Weights of a small GPT-style language model, trained from scratch on English Wikipedia.
Size: width 448, MLP 2240 GELU, 32.9M parameters.
Architecture: LayerNorm before each block, learned positions, biases, tied embeddings, attention and MLP in parallel.
Training: a variant of Adam for these matrices, 411M tokens.
Each number is 128 + 24 x the weight over its row's rms, rounded and kept within 0 to 255. Layers, rows and columns count from 0. The size above them is the row's rms in percent of the matrix's.

# layer 7 attention query, 448x448, rms 0.0195, rows 331-361, columns 112-223
size [124 112 125 126  87 123 118 118  84 116 104 115 119 115 106 107 115 115 123 107 102 105 110 100 112 116 114 125 124 108 112]
[[129 131  78 124 151 119 106 106  91 126  94 103 127 118  91  91  99  95 126 120  79 147 170 125 139 135 166 143 159 132 141 162 111 109 159 116 105 121 141 126 122 134 112 153 122 159 165 131 121 123 122 136 131 207 123 118  87  86 130 124  98 182 142 170 167 125 130 194 120 115 125 109 124 134 154 132 161  96 123 160 111 114  98 125 136 164 179 161 134 149  91 116 170 115 128  99 126 123  98 133 124 127 108 115  91 179 119 168 133 116 118 125]
 [145 128 109 128 124 153  97 122 103 120 115 166 144  78 112 154 150 118 130 143 128 110 128 124 146 157 122 159 138 185 133 126 106 140 131 132 141 154 126 159  99 102 166 104 113 125  99 154 165 127 113  78 128 163 122 143 127 130 148 102  93 123 110 124 151 159 130 127 115 134 157 112 119 135 103 112 138 108 109 147 136  96  98 130 121 146 105 143 102 157 141 129  84 179 129 113  97 127 155 150 113 119 132 157 111 169 107 177 142 127  93 147]
 [104 176  71  97 146 107 125 130 137 108 126 118  97 123 128 146 135 153 133 155 102 112 110 167  56 132 139 123 108 145 137 122 110  72 104 137 150 148 131  91 133 120  93 127 121 133  93 143 157 157 157 129 138 148  99 106 148 113 115  98 107 152 135 187 171 100 185 124 111 115 119 138 119 133 105  98  76  91 131  98 102 140 127 110 165 143 125 106 114 159 109 126 143 125 125 166 168 142 139  98 112 146 113 132 134 174 174 141 145 134 141 109]
 [154 106 132 116 105 146 109 123  82 121 154 105 123 104 113 145 118 118 101 117 131 163  96 108 162 156 141 137 125 100 141 150 123 141 109 116 129  87 126  99 157 115 130 142 133 145 150 130 118 105 154 154 168  87 141 123 131 167 137 121 124 136 107 145 114 145 151 105 149 111 121 104 129 134 109 187 120  96 121 137 129 123 107 139 170 168 123 122 165 172  90 172 107 105 145 153 111 144 159 102 126 140 110 162 126 120  97 129 115 120 133 131]
 [ 82 178 136 157 107 112  86 138 122 158 100 127 135 117 133  90 184 157 141 127 101 103 133 179 131 148 178 139 117 188 119 122 150 104 128 159 123 147 100 106 122 135 177 123 108 131 107 145 136 152 106  92 143 114 137 158 112 140 149  98  89 125 171 140 117 110 184 105 156 133 168 135  92 119 128 109 146 120 149 168 100 147 128 147 145  76 127  80 142  96 138  97 119 146 153 126 124  88  73 169  93  92 117 106 130  96 153 130 114  72 106 152]
 [120 107 100 109  98 135 159 123  51 123 120 125  97 126 164 144  73 133 147  90 136 124  74 138 102 103 122 130 131  96 146  96 132 149 119 125 125 163  96 107 108 118 131 128 137 189 135 134 105 116 114 192  99 159 133 123 185 135 145 131 105 146  77 126 121 155 116 145 134  99 117 129 134 107 128 156  75 164 111 129 134 151 144  78 133 138 153  79 128  73 111 151 146 167 154  94 135 139 149 129 137 111  78 129 105  92  84 156 129 141 123 151]
 [132 167 168 149 160 138 123 130 170 121 137 201 122 107 120 106  95 115 149 123 142 115 154 138 132 135 159 133 131 121 153 122 174 133 111 101 123 136 107  84 110 119 170 143 130 121 158 133 147  95 130 120 120 100 115 168  76 152 162 148 107 131 108 101 151 172 107 129  98 147 148 158 121 121 134 130 166 170 117 122  81 150  99 115 122 158  92 154  92  90 118  91 117 167 137 118 135  91 109 137 106 128 144 124 153 149 100 162 143 121  99  96]
 [102 134 119 134 133 123 177  97 115 111 123  73  93 113 151 130 106 145 112 169 123 101 127 142  71 106 160 119 122 111 104  92 119 134  86 151 152 140 150  77 166 115 169  82 167 114 124 132  88 128 153 117 138  90  97 141 110 186 165 135 151 116 131 137 119 187 110 140 141  83 162 144 120  80 155 102 119 172 140 125  93 151  99 127 136  87 152 141 100 177 155 113 166 120 134 120 126  97 158 166 114 116 133 121 156 155 140 167 137 116 111 112]
 [184 126 153 115 143 123 128 119 142  97 158 119 146 178 123 100 121 137 119  88 140  94 151  97 121  93  94 136 141 105 122 129 130 134 121 114 133 111 126 108 192 136 113 144 111  98 135 118 105 134 122 170 116 144 117 124 118 136 118 153 168 149 118  88 131  99 102 151 143 117 110 100 161 139 150 133 143 137 169  95 187  80  74  94 107 131  96 186 141 148 131 139 157 113 106 134 126 113 126 149 169 132 140 127 103 137 130 130 101 171 166 125]
 [ 96 160 121 122 106  89 160 150 133 126 105 152  66 133 125 151 152 136 171 142 113 134 139 128 130 124 121 168 117 129 151 129 159 121 128 110 120 143  78 153 125  86 158 121 120  58 160 135 110 108 136  96 100 172  88 123 102 147 105 136 115 140  95 120 155 137 100 142 148  96 126 131 106 154 101 115 162 124 137 138 138 111 170 103 129 116 138 123  95 124 132 184 168 106 146 153  96 100 100  65 128 121 124 111 115 162 143 109 124 150 109 142]
 [155 123 105  91 127 108 114 167  94 128 137 105 128 103 152  96 102 136 124  94  91 156 110 134 176 141 112 140 111 158 200 109 152 102 147 167 123  84 128 141  98 117 166 143 135 125 104 123 190 120 137 137 150 157 156 115 139 170 191 130 122 139 133 138 123 181 129 120 138 115 118 104  57 118 113 152 127 136 103 123 151  71 154 141 134 107 126 116 124 105 120 127 132 174 137 121 160 166 114 141 129  98  62 146 138 132 122 137  98  39 146 116]
 [168  68 119 133 161 148 152  78 121 113 152 158 137 115  99 148 143 110 143 151 130 120 139 131 115 145 124 135 146 154 164 125 142 167 142  82 145 129  94 110 119 109 115 129 147 133  93 110 145 134 144  67 134 144 109 143  99 134 135 136 156 187 113 117 113 111 121  90 127 166 125 153 112 140  84  99 130 169 139 149 134  88 164 148 157 134 114 118 140 169 134 119 149 134 126 140 136 116 140 130 126 105  75  81 141 113 144 105 119 138 120 137]
 [128 126 142 109 134 156 154 100 142 108 130 159 107 152  86 156 118 145 123 140 108 107  98 118 183 100 164 161 129 123 168  50 102 156 117 108 103 137 150 128 164 134 112 135  66 119 113 126 120 104 118 190 143 101 118 127 110 158  87 124 117  60 110 132 121 101 143 135 177 154 114 156 131 141  92 125  49 118 126 106 132  98 128 104 154 129 168 123 143 141 107 122 107 109 124 101 120 128 104 184 145 129 137 127 142 101  89 135 126 100 126 123]
 [127 135 103 131 132 131 175 142 149 128 120 137 161  93 120 161 135 133 156 143 138 130 126 126 133 115 154 150 144 126 110 171 107  96 144 143 119 141 124 142 131 142 123 160 133 119  83 160 126 149 128 142 156 127 121 112 136  82 120 132 130 138  97 136 124  46 116 115 132 155 135 132 152 170 101 103  90 155  89 101 105 127 134 124 125 122 138 130 106 100 173 161 127 128 156  89 129 117 115 156 120  99 122 126 130 127 114 166 153 109 133 142]
 [114 120 105 123 159 107 157 156 142 146 113 189 152 100 146 137 119 165 144 152 138 118  97 142 126 150 230 142 104 171 157 135 117 132 161 121 131 135 112 124 160 142 119 152  93 140 110 102 128 156 117 112 115 137  97  81 121 152 116 153 134 144  74 151 169 184 149 119  95  96 142 133 120 147  64 124 146 156  56 153  80 137 124 145 103 133 112 106 155  96 139 103  96 126 140 103 175 105 116  95 137 132 148 134 113 123 155 109 159  93 118 111]
 [149 135 158 148 145 122 124 177 121 142 174 166 108 131 123 164 119 167 140 153 161 131  95 136 117 142 171 133 115 102 138 155 142 121  92 115 103 118 116 141 102 134 151 142 105  92  86 116 128  86 118 132 148 114 205 137 104  79 144 130 139 136  97 148 148 165 153 130 131  98 137 146 151 140 105 144 118 123  88 130 157 166 177 174 116 109 116 105 212 114 124 150 173 112 197 117 139 111 168 118 114 128 112 159 148  92 103 119 165 111 136 139]
 [ 92 125 128 143 146 136 136 110  96 123 100 181 138 106 185 146 144 115  79 113 125 140  93 155 125 139 136 103 103 136 114 121 116 150 147 148 142 153 133 124 109 145  94 118 163 127 141 144 114 106 127 106 158 169 133 100  84 143 177 138 113 172 171 110 133 117  82 138 176 143 110 134 138  90 139 109 126 157 135 117 116 145 170 145 169 116 138 159 162 114 122 129 128 167  75 119 139 108 141 130 133 151  95 108 113 114 172 150 142 125 153 119]
 [142 133  93 150 122 125 153 135 219 136 146 123 134 106  76 103  92 165 128  95 116 154 156 116 171 115 138 142 122  89 133 150 162 133  94  77 150  97 168  93 139 116 145 157 133 109  99 118 139 161 119 125 144 120 153 133 125 132 110 147 100 132  97 119 114  88 140 153 118 165 101 123 115 140 126 134 157 149 137 166 133 100 155 105 119 113 158 139 120  96 112 163 146 108 143 131 144 112 136 139 137 121 112 138 139  80 125 109  97 165 150 143]
 [141 124 174 130 135  95 114 125 137 147 123 138  97 106 172 117 190 124 130 138 143 169 137 107 128 117 122 131 131 135 152 129 165 164 109 154 124 142 176 124 136 154 133 138 131 132  67 137  94 128 128 131 175 144 114 150  75  98  94  44 100 122 110 106 102  70  84 123 134 150 145 133 139 128 100 111 121  96  73 111 150 119 151 136 115  97 104 106 110  87 117  88 137  93 103  98  95  89 102 161 105 127 188  80 138 116 143 151 102 140 168 100]
 [102  86 120 105 122  91 104 101 154 137 101 167 129 162 134 102 155 102 147 189 120 151 128 116 137 124 164 128 156  96 119  92 121  79 143 125 134 190 125 138 130 152 178 120 159 100 125 125 139 100 148  74 156  66 108  92 127 140 102 138  93 114 107 136 111 179  94 156 155 147 126 141 112 120 126 117 169  76 123 134 140 200 136 116  94 157 125 104 109  79 134 138 121 103 107 128 100  91 104 108 104 114  74 104 126 150  81 158 158  94 127 166]
 [129 116 110 137 121 133 141  82 118 114 165 151 125 134 133 132 100 114 109 100 162 121  90 120 156 153  89 127 132 145  97 145 127 106 123 168 126 118 141 143 144 139 112 105 105 161 137 135 140 114 133 131 103 144 150 113 140 171 150 117 136 146 117 156 155 125 108 151  97  60  95 106 168 132 138 114 135 142 149 130 192 126 131 139 130 103 123 124  99 130 149 175 130 132 102 115 142 172 121 130 121 114 138  81  98 111 116 152 149 126 156 144]
 [164 142 125 115 114 142 119 134 121 100 141  98 136 110  92 156  87 152 137 100  86 107 147 114 156 135 124 107 160 129 152 139 128 155 116  94 124 146 112 116 100 145  98 124 117 117  95 110 127 137 133 153 102 134 201 153 135 113 191 156 126 120 133 182 115 127 122 121 207 129 141 127 145 119 171 139 138 160 175 170 127 135  98  88 126 131  91 155 137 157 156 150 133 108  86 122 116 112 192 118 135 152  97 141  85 122  97  72 119 162 131 115]
 [144 117 110 132 100  86  67 144 130 127 148 115 163  89 167  56 153 131 125 116 125 134 130 120  99 148 118 140 134 114 108 165 117 131 131 162 124 112 131 114 186 119 165 134 169 155 124 113 146 163 128 133 103 104 123  99 101 110 159 126 175 166 118 132 123 114 133 153 125 107 157 141 101 131  99 172 145  90 117 133 125 101 108 157 140 162 181 117 113 137 137 114 118 121 167  81 126 131 136 150 149 111  84 133 139 151 119 130 122  82  85 158]
 [104 148  90 124 132 126 104 172 175 142  83 172 158 129  92 116 137 121 145 141 116 135  80 155 131 144 155 118  92 145 146 142 142 134 120 119 119 113 157 156  73 105 139 127 154 136  79 153 100 131 116 131 155 115 113 144 128 125 158 142 121  93 146 141 121 124 146 151 130 133 110 172 105 119 113 174 155 116 116 139 107 153 135  97 144 108 133 103 127 107 155 124  62 109 140 141 110 145 126 133 108 108  81 166 142 125  89 139 113  97 124  64]
 [109 102 166 180 108 132 122  83 107  94 128 140 113 136 123 143 140 175 176 126 139  96 150 110 140  90 134 126 127 156 193 138 130 113  94 123 138 127 113 137 102 162 136 100  96 135 111 151 178 141 121 124  89  92 117 135 130 106 117 124 148 126 124 111 134  80 107 118 133 159 136 129 153 100 137 141 103 129 136 124 106 106 159 148  82 123 132 153 147 176 150 145 157 100 116  90 144 132 181  99 121 110 137  95 121 159 114 122 132 133 121 134]
 [128 163 157 109 104 152 108 121 163 159 107 150  83 130 127 105 146 143 112  98 118 143 131  82 104 120  98 119 107 106 117 115 155 135 155 144 105 113 162 107 107 137 106 147 119 130 113 131 140 100 130 128 126  85 113 128 103  99 142 134 147 128 113 103 140 151 123 106 169 135 158 118 153 170 124 125 169 107 158  71 108 162 147 111 150 157 145 115 119 192 162 150 115 150 144 121 129 144 167 124 129  99 157  99 139 160 110 150  98 123 120 101]
 [105 111  89 116 156 160  83 144 112 102 136 136 147 130 192 144 119 146 131 120 124 138 112 113 155 122 206 133 132 119 136  95 139 157 192 131 149 166 112 123 127 136 133 131 120 154 132 118 155  97 123 113 173 103 134 131 123 110 101  99 172 108 133 117 136 140 135 170 109 131 123 147  86 184 139 121 103 120  73 165 117 149 103 150 150 101 152 117 107 112 170 126 110 123  71 119  71 113 131 107 128 127 134 107 129 136 159 134 115 110 134 155]
 [178 108 126 155  99 143 118 132 135 141 142  79 119 122 140 106 107 126 123 140 120 112  93 139 123 132 152  91 129 128 134 146 133 123 147 102 121 161 105 121  90 187  89  93 138 165 154 142 107 167 118 144  90 139 149  97 136 194 133 143  65 131 130 151 122 159 117 116  88 120 170  63 127 122 145 150 101 163 169 127 113 108 144 101 108 160  90 106 116 145 136 106 131 167 115 104 101  92 142 168 113 138 120  75 119 117 160 127 128 106 123 156]
 [123  91 169 141 103 151 142 147 151 103 119 139 124 109 101 113 143 124 172 137  81 104 167 133  69 137 132 117 109 163 144 123 111 109 151 154  98 164 128 150 172  80 102  93 117 145 122 142  95 103 131 127 136  99 117  62 131 170 104 111 108 110  91 152  97 144 149 127 147 154 135  92 130 122 145  69 127 116 124  77 155 134 125  67  91 164 170 144  85 157 135 130 116 149 145 135 149 154 164 112 115 147 130 112 124  88 139  96 175 101 162 135]
 [124 177  96 116 134 104  83 113 137 122  79 115 139 143 150  99 140 106 109 136 138 168 113 159 135 127 160 149 169 134 104 162 104 103 150 123 118 159 134 117  51 156 134 136 131 172 106 116 113 123 149  99 148 156 136 118 145 160 142  68  50 123 124 126 117 101 123 152 135  77 182 154 120 154 137  99 156 127 126 179 128 116 114 133  77 123 100 124 140 128 144 100  84 115  92  94  77 110 141 110 152 101  93 108 162 160 114 113 110 130 115 123]
 [150 136 124 132 127 122 133 123 117 141 109 133 178 128 173  50 121 100 120  99 113 140 188 141 137 122 139 114 167 127 111 151 105  99  63  91 132 127 130 120 132 131 115 157 121 179 128 119 115 127 167  79 190 149  91 130 137 125 165 128 100 126 135 100  78 123 149 135 110 136 128 154  80 139  84 151 109 179 144 114 125 154 129 120 122  86  77 117 151 147 133 126 151 175 174  84  87 181 122 155 147 120 121 128 123 137 161 107 163 146 125 135]]
# layer 7 attention key, 448x448, rms 0.0186, rows 331-361, columns 112-223
size [130 116 125 127 101 130 122 120  96 123 118 115 122 127 130 120 116 123 121 126 117 123 121 110 110 122 124 119 128 110 120]
[[129 149  64 107 135 131 103 107  82 138 113  93 132 127 109  81 104  93 128 142  84 143 167 118 154 138 186 136 145 121 140 148 134 107 165 105 129  97 127 137 105 139 117 146 126 156 135 139 119 128 119 150 144 181 110 122  99  84 121 118 113 175 153 151 149 125 130 189 124 119 139 102 130 163 146 142 154  90 129 161 102 118 110 120 154 157 180 152 151 161 112 114 173 111 121  97 147 111 108 120 117 136 104 134  98 171 125 147 150 126 129 129]
 [166 125 112 119 106 156  93 125  97 125 117 137 140 120 130 160 159 132 119 155 150 118 148 140 159 181 105 142 139 191 134 134 122 144 135 122 116 145 129 177 120  99 168 111 107 100 119 157 138 137 109  83 165 164 112 133 105 126 164  80 109 125 120 103 139 136 147 107 144 139 150  91 116 157 105 114 156 123 125 134 127  73 115 135 110 113 110 166 113 160 144 130  91 172 130 101 103 141 151 150 106 130 124 117  97 164 132 152 148 131 108 154]
 [116 171  69  82 155 101 131 106 149  97 114 103  92 132 138 163 129 147 115 153  98 105 101 180  82 140 118 116 132 144 154 125 108  95 103 140 133 151 149  92 126 135  78 118 122 125  96 147 165 144 154 147 128 153  92 118 129 131 120 101 133 143 128 174 166 108 180 120 134 108  95 138 106 132 112  99  82 109 146  79 116 135 126 107 145 137 140 121 127 159 108 144 132 109 143 172 155 125 123 117 105 146 107 127 136 192 169 155 152 148 140 125]
 [138 125  99 110 112 143 101 138  76 123 136 141 120 111  93 136 105  99 107 134 118 143  85 133 138 154 133 127 109 119 140 160 120 126 104 109 136  96 121 112 142  90 123 145 143 151 140 126 124 125 152 141 164 120 140 121 141 152 129 132 136 133 121 139 114 149 147  98 137 130 106 126 147 119  94 203 129 114 135 143 121 138 111 125 196 143 121 130 164 159  73 176 104 113 150 165 127 120 178 118 158 140 110 156 149 120 116 138 118 112 139 123]
 [109 180 181 137 120  87 100 121 132 150 125 104 146 127 127 104 164 153 107 107 104 118 155 141 138 160 121 133 128 168 120 117 124 118 118 154 110 129 105  84 137 164 144 103 110 132 139 110 140 170 114 102 125 137 145 136 114 155 152 145 106 120 154 133 122 125 139 130 176 114 142 112 123 103 145 133 139 131 178 130 126 148  84 128 123 125 119 117 139 140 156 129 126 128 134 176 107 115  54 182 106  97 136  72 105 124 156 143 115 114 120 149]
 [182 101 105 121  77 134 152 123  49 131 120 121 112 131 167 147  63 146 120  91 156 126 112 143 127 102 124 132 138  90 130 129 117 129 135 116 118 152  97 119 125 127 132 146 154 153 114 111  99 128 113 184 112 124 147 127 158 145 136 128 124 161  99 130 114 162 117 149 119  98 115 135 131 133 142 175  69 164 118 106 143 149 154  56 104 128 140  91 117  78 134 141 170 172 173  64 147 135 140 121 128 121  68 116 117  96 100 145 153 138 113 154]
 [122 138 182 179 164 165  97 129 178 142 168 198 112 117 105  81 105 110 140  89 148 124 183 136 150 119 140 122 128 130 160 120 156 114 109 114  98 105 120 123 131 134 160 146 102  95 132 136 153 109 122 114 103 107 100 179 101 163 152 159 122 141 120 113 118 195 118 127  81 162 139 134 151 118 141 131 159 161 107  87 104 156  92 129 120 156 100 151 102 116 103 104 107 148 118 109 142  97  98 143  95 117 144 113 155 128  89 157 144 140 118  60]
 [ 96 106 120 137 157 136 175 105 122 110  99  69 111 123 146 102 125 142 111 146 120 114 140 155 102 116 137 114 124 134 121  95 110 143  80 149 133 152 143  81 144 119 174 101 173 141 137 129  80 119 139 128 121 102  97 152 116 162 155 129 127 112 126 132 120 180 128 131 138  86 158 131 134 101 120  95 137 178 144 127 105 168 113 109 116 113 154 141  94 186 173 115 142 115 124 140  96 106 132 178  85 102 136 108 146 159 135 173 140 111 122 113]
 [168 130 136 149 146 133 111 173 113  94 119 144 150 152 140 118 123 140 148 120 149  95 118  88  96 109 150 131 106 141  81 142 121 108 138  99 135 119 119 109 158  94 134 128 106 114 109 122  88 129 128 113 147 126 125 109 121 128 127 132 139 154  76 109 118 103 139 132 122 127 128 131 168 125 134 125 135 135 126 131 135  84 128 115 134 132 101 144 138  89 121  97 158 132 125 132 140 112 159 120 184 117 137 179 136 124 114 129  68 121 140 124]
 [109 131 131 117 102  81 138 140 130 151 117 131  74 131 126 126 149 137 159 117  90 137 159 137 126 120  80 130 126 134 166 115 142 124 113 112 132 142  82 149 118  92 154 120 102  68 158 140 110  85 152 102  92 176  82 143 138 172 101 134 118 128  78 114 168 133 123 152 126 102 124 118 107 125  91 125 152 103 133 171 135 130 158  95 119 127 123 118 115 131 126 175 127  81 146 136 105  96 108  98 111 121 133  95  85 141 142 113 128 187 101 131]
 [151 125 103 108 130 119 161 138 101 141 135  89 140 154 163 112  86 145 103 105 103 156 125 123 137 131 123 122 127 156 212 138 151 134 117 142 117  88 134 143 111 130 135 155 138  96  95 119 189 137 118 158 141 148 138 134 124 189 185 118 138 135 137 120 129 195 132 128 156 123 111 102  81 157 137 125 125 125 128  61 162  88 130 152 102 100 133 138 111 108 135 147  87 160 143 106 145 136 118 142 101 123  76 106 116 126 134 135 136  76 136 150]
 [134  70 121 161 165 147 158  78 133 128 173 141 146 113  81 154 150 113 167 144 147 107 132  94 121 162 146 127 145 177 132 142 126 161 157  96 145 103 121 138 123 110 120 122 144 126 121 114 131 123 131  54 140 106 119 148 119 131 113 156 147 194 116 125 106 113 117  66 129 145 125 148 119 109  77 118 100 154 127 135 124 105 181 149 162 143 127 134 133 134 145 112 141 148  97 136 164 131 128  97 172 122  81 108 129  98 127 112 117 128 109 118]
 [128 115 130 131 117 137 157 106 147 113 123 158 127 136  70 151 102 148 140 128 117  95  76 102 168 111 172 153 114 138 145  69 112 144 124 123 121 142 139 116 142 121 127 139  76 105 122 119 123 130 129 154 139 118 128 129 109 160  77 123 130  69 123 124 122  91 151 126 176 139 116 165 130 142  92 138  54 104 140 101 120  91 138 121 136 128 158 110 140 128  93 120 114  90 137  73 109 124 112 156 139 123 112 143 141 109  91 139 121  92 134 115]
 [136 105 138 128 136 137 163 142 168 132 127 126 145 101 119 141 119 134 128 117 133 135 166 101 114 119 127 142 156 115 121 175 121  87 120 157 115 160 125 158 125 139 142 143 132  97  77 217 127 158 130 134 169 114  98 120 142  85  92 142 134 119 124 143 122  50 110 133 127 143 127 136 149 157  96  91 106 155 112  80 122 131 136 119 152 129 124 125 124 112 167 166 127  98 168  71 114 116 134 152 103 111 136 119 136 129  89 177 147 117 129 128]
 [146 118 118 128 150 101 163 138 155 124 148 163 175  79 144 145 110 156 123 120 145 102 103 144 116 159 193 129  95 164 133 133 118 142 177 119 116 115 108 112 175 140  79 128  88 150 151  85 109 173 129 123 124 148  80  70 114 153 125 157 142 160  84 131 150 143 143 106 116  93 136 139 134 125  86 120 148 150  71 124 110 121 132 126  89 146 112 126 135 125 128  97 115 119 137  98 157 123 115 103 152 149 152 104 102 118 142 108 138  99 119 128]
 [146 104 158 126 121 121 109 145 137 135 180 152  97 158 119 143 118 164 113  96 158 136 102 124 140 131 123 114 118  73 156 115 176 133 104 112 112 115 108 153 119 150 145 138  95  80  98 103 110  81 127 162 132 123 199 155 117 111 133 149 142 147 110 145 133 159 131 121 148  90 113 132 149 122 116 136 148  94 121 110 177 170 114 145 102 107 125 116 214 152 118 165 181  93 166 154 125 134 140 147  97 118 124 121 113 113 126 117 167 147 154 115]
 [ 91 118 116 131 189 135 114 127  92 118  85 163 110  84 155 157 140 125  59 128 125 156  77 147 126 128 127 117 111 134 116 111  97 131 129 188 151 174 132 134  96 153 110 113 157 140 152 152 139 107 142 101 126 149 131  98 100 164 171 160 109 163 151 146 157 137  92 134 138 137 118 127 105  92 119 100 111 151 132 137 104 140 133 158 138 157 122 151 173 135 139 132 118 158  78 107 131 115 147 122 139 119  65 121 123 127 167 161 134 140 129 127]
 [128 124  83 143 109 119 160 162 229 145 117 116 116 114  82 116  87 170 126 130 131 167 122  49 152 124 151 129 126 120 112 138 163 119  92  96 152 116 147  87 131 130 157 146 100 125 112 149 143 135  94 122 141 106 167 111 129 155  99 148 134 110 114 135  96 112 124 134 112 141 138 123 135 147 133 155 102 168 127 151 148 119 142 122 130 104 147 112 111 100 134 135 130 102 139 147 130 132 164 139 140 114 101 142 151  87 117 113  99 124 160 126]
 [162 111 144 140 148  85 116 138 120 133 121 123  96  97 147  99 171 119 104 126 148 192 136 120 149 109 126 139 119 159 149 112 152 165 113 173 114 155 172 104 137 165 130 141 132 142 116 125 123 138 141 166 156 144 132 158  89  99  92  50 116 143 105 113 112  79  77 131 142 126 144 124 155 134 109 108 133 125  89 125 145 114 117 129  93 113 104 125 123 107 120 103 140  80 111  82  91  98  76 156  97 117 174  51 140 111 140 133 108 120 167  98]
 [116 113 115 114 133  92 110  91 171 136 121 148 135 182 154  87 138  98 134 169 116 124 145 140 121 139 140 135 154  91 106 124 121 103 129 107 137 161 148 134 135 149 151 128 170  91 118 118 148 116 161  91 125  80 104 105 121 108  96 141 112 118 130  96  90 168  98 158 166 147 104 150 134 130 123 113 171 122 132 120 155 170 148 101  85 135 134 124  93  83 140 157 118  68 125 136 108  84  85 133 112 139 124  96 104 155  95 162 144  98 111 183]
 [122 127 128 135 122 125 100  97 103 135 126 164 115 141 143 125 123 109 136 127 174 119 101 173 165 168 112 149 125 128 118 151 119 118 150 172 148 118 118 149 148 132 140 107  91 180 134 128 135 101 121 103 122 132 142 109 137 175 147 103 140 134 115 146 158 114 133 154 100  79 123 135 151 131 127 109 120 121 155 123 163 141 137 155 105  92 116 122 100 101 126 149 128 141 115 103 149 157 135 140 100 113 132  92  92 122 129 164 166 103 148 166]
 [154 137 113  97 112 127 113 146 130 108 142 128 142 103 103 160  82 156 151 110  76 116 136 150 147 132 148 103 157 146 158 126 147 158  96  77 132 146 100 136  82 135 125 156 117 150  82 110 126 113 133 121 110 127 205 154 132  97 186 129 118 113 142 169 148 131 136 119 177 123 148 130 120 121 179 133 154 149 145 176 127 136  97  87 150 115  95 130 148 130 150 141 130 128 104 116 128  99 182 120 131 152 100 146 109 137 118  71 125 139 110 118]
 [113 118 140 163 112 112  73 153 124 145 130  97 162 114 161  56 141 110 123 116 159 133 136  61 115 137 135 143 118 119 110 174 145 128 114 170 117 113 156 107 153 107 132 146 172 163 107 121 139 169 105 136 105 105 134 143 102  97 153 141 192 153 107 128 129  93 130 156 134  99 176 106 115 124 130 152 149 137 120 128 152 108 127 157 139 170 162 138  90 124 181 129 117 113 158  81 141 123 162 174 154 106 100 151 119 140 124 146 136  94  96 157]
 [118 168  87 101 129 109 113 149 179 126 110 148 124 143  69 105 124 101 113 131 120 166  93 190 157 141 124 100 118 130 154 139 137 156 143 113 110 117 128 144  78 121 134 110 137 148 120 132 110 114 128 173 134 141 112 173 122 136 149 148 131 107 146 124  98 117 115 159 145 140  82 145 100 151 137 169 168 117 138 121 114 155 115  95 124 122 123 130 109 137 179 147  51  96 155 165 113 154 101 146  91 118  97 144 130 146 126 143 127 132 120 103]
 [108 116 161 163  98 124 131  99 115 101 136 126 115 123 142 149 140 205 156 136 160 127 142 108 152 103 103 123 133 135 168 127 146 136  96 139 125 140 114 131 110 151 155 124  92 165 104 131 190 150 122 133  86  86  96 137 117 120 143 107 105 131 118 103 119  95 113 109 123 144 120 128 156 122 119 128  89 121 138 131  97 124 130 151  96 116 127 143 146 200 168 134 169 110 118  84 131 137 111 113  86 107 132  78 132 154 124 124 137 139 104 149]
 [132 158 140 114 122 164 102 119 157 135  93 147 104 120 135 120 130 135  93  97 118 143 135  80 103 141  87 115 112  96 133 124 166 148 122 160 114 139 162  93 107 129  92 151 118 131 100 128 133 104 136 133 108 108  92 130  81  94 171 130 136 105 123 109 139 134 121 128 169 149 159 101 171 164 139 107 186 136 181  83 121 153 118 126 118 165 135 133 127 205 161 152 111 152 140 121 101 128 158 121 125  84 191  94 128 151  96 156  92 141 110  79]
 [ 97  96  82 100 171 165  69 137  97 118 149 127 140 141 185 130 128 132 117  90 123 122 103 114 139 127 163 136 128 103 109 108 137 185 175 136 139 158 142 126 124 145  97 108 120 156 137 109 147 100 139 122 183 120 127 138 136 108 118  86 132 115 113 112 142 135 143 150 121 144 116 120  96 155 157 119 114 120  86 177 111 129 125 147 176  96 147 130 134 149 169 121 116 129  61 122  97 109 122  87 118 114 142  80 116 127 134 126 142 112 108 152]
 [177 108 134 107  93 148 115 125 151 131 145  93 134  97 161  98 110 147 101 127 120 134 112 154 127 115 128 112 125 103 141 132 152 131 123  91 122 172 121 132  97 182 128  92 128 171 162 146 119 161 134 147  92 136 150 105 160 200 138 127  64 132 103 141 128 152 128 125  82 133 182  70 105 113 151 148 124 123 172 143 119 133 139 101 111 175  97 112 149 174 134 104 132 161 117 100 100 100 124 161  73 112 103  69 109 136 160 108 144 123 118 148]
 [129 127 146 137  99 144 120 134 156 122 104 153 125  99 102 130 128 119 182 151  52 117 162 172  91 135 152 128  91 152 152 130 109 105 162 148 111 137 133 142 165  48 125 101 107 145 127 124  85  95 146 136 140  94 112  66 120 182 104 119 124  99 110 164  91 131 149 120 130 155 134 129  96  89 121  74 120 121  95  83 142 133 157  75  87 143 165 145  93 137 124 118  89 162 133 125 144 153 149 134 120 151 134 130 115  97 153 111 154 113 135 127]
 [130 147  93 157 146 121  77 120 135 131  85 108 141 135 137  83 149 105 113 153 142 147 134 123 153 136 183 143 154 162 107 178  98  82 157 118 134 148 145 118  63 125 115 129 144 171 141 126  73 149 133  89 151 149 140 140 155 176 135  99 107 112 134 149 115  91 129 144 140  84 192 146 141 148 149 118 163 129 117 163 121  93 129 122 100 126 121 108 144 122 139 111  92 134 102  87 126 115 141  89 202 101 105 157 140 148 115 114 114 107 137 120]
 [123 145 125 102 130 125 133 126 110 129 103 130 181 129 138  66 116 100 111 110 137 143 147 148 142 159 122 134 146 139  99 146 108 134  76  93 135 154 115 115 125 136 125 141 131 209 143 109 135 133 175  75 175 145  87 172 165 149 126 117  91 121 144 119  98 112 130 108 136 142 146 138  77  96  96 143 126 165 143 121 104 137 137 116 138 113  89 122 151 134 132 147 162 195 177  95  80 184 129 128 154 106 102 147 133 145 192  82 150 123 103 119]]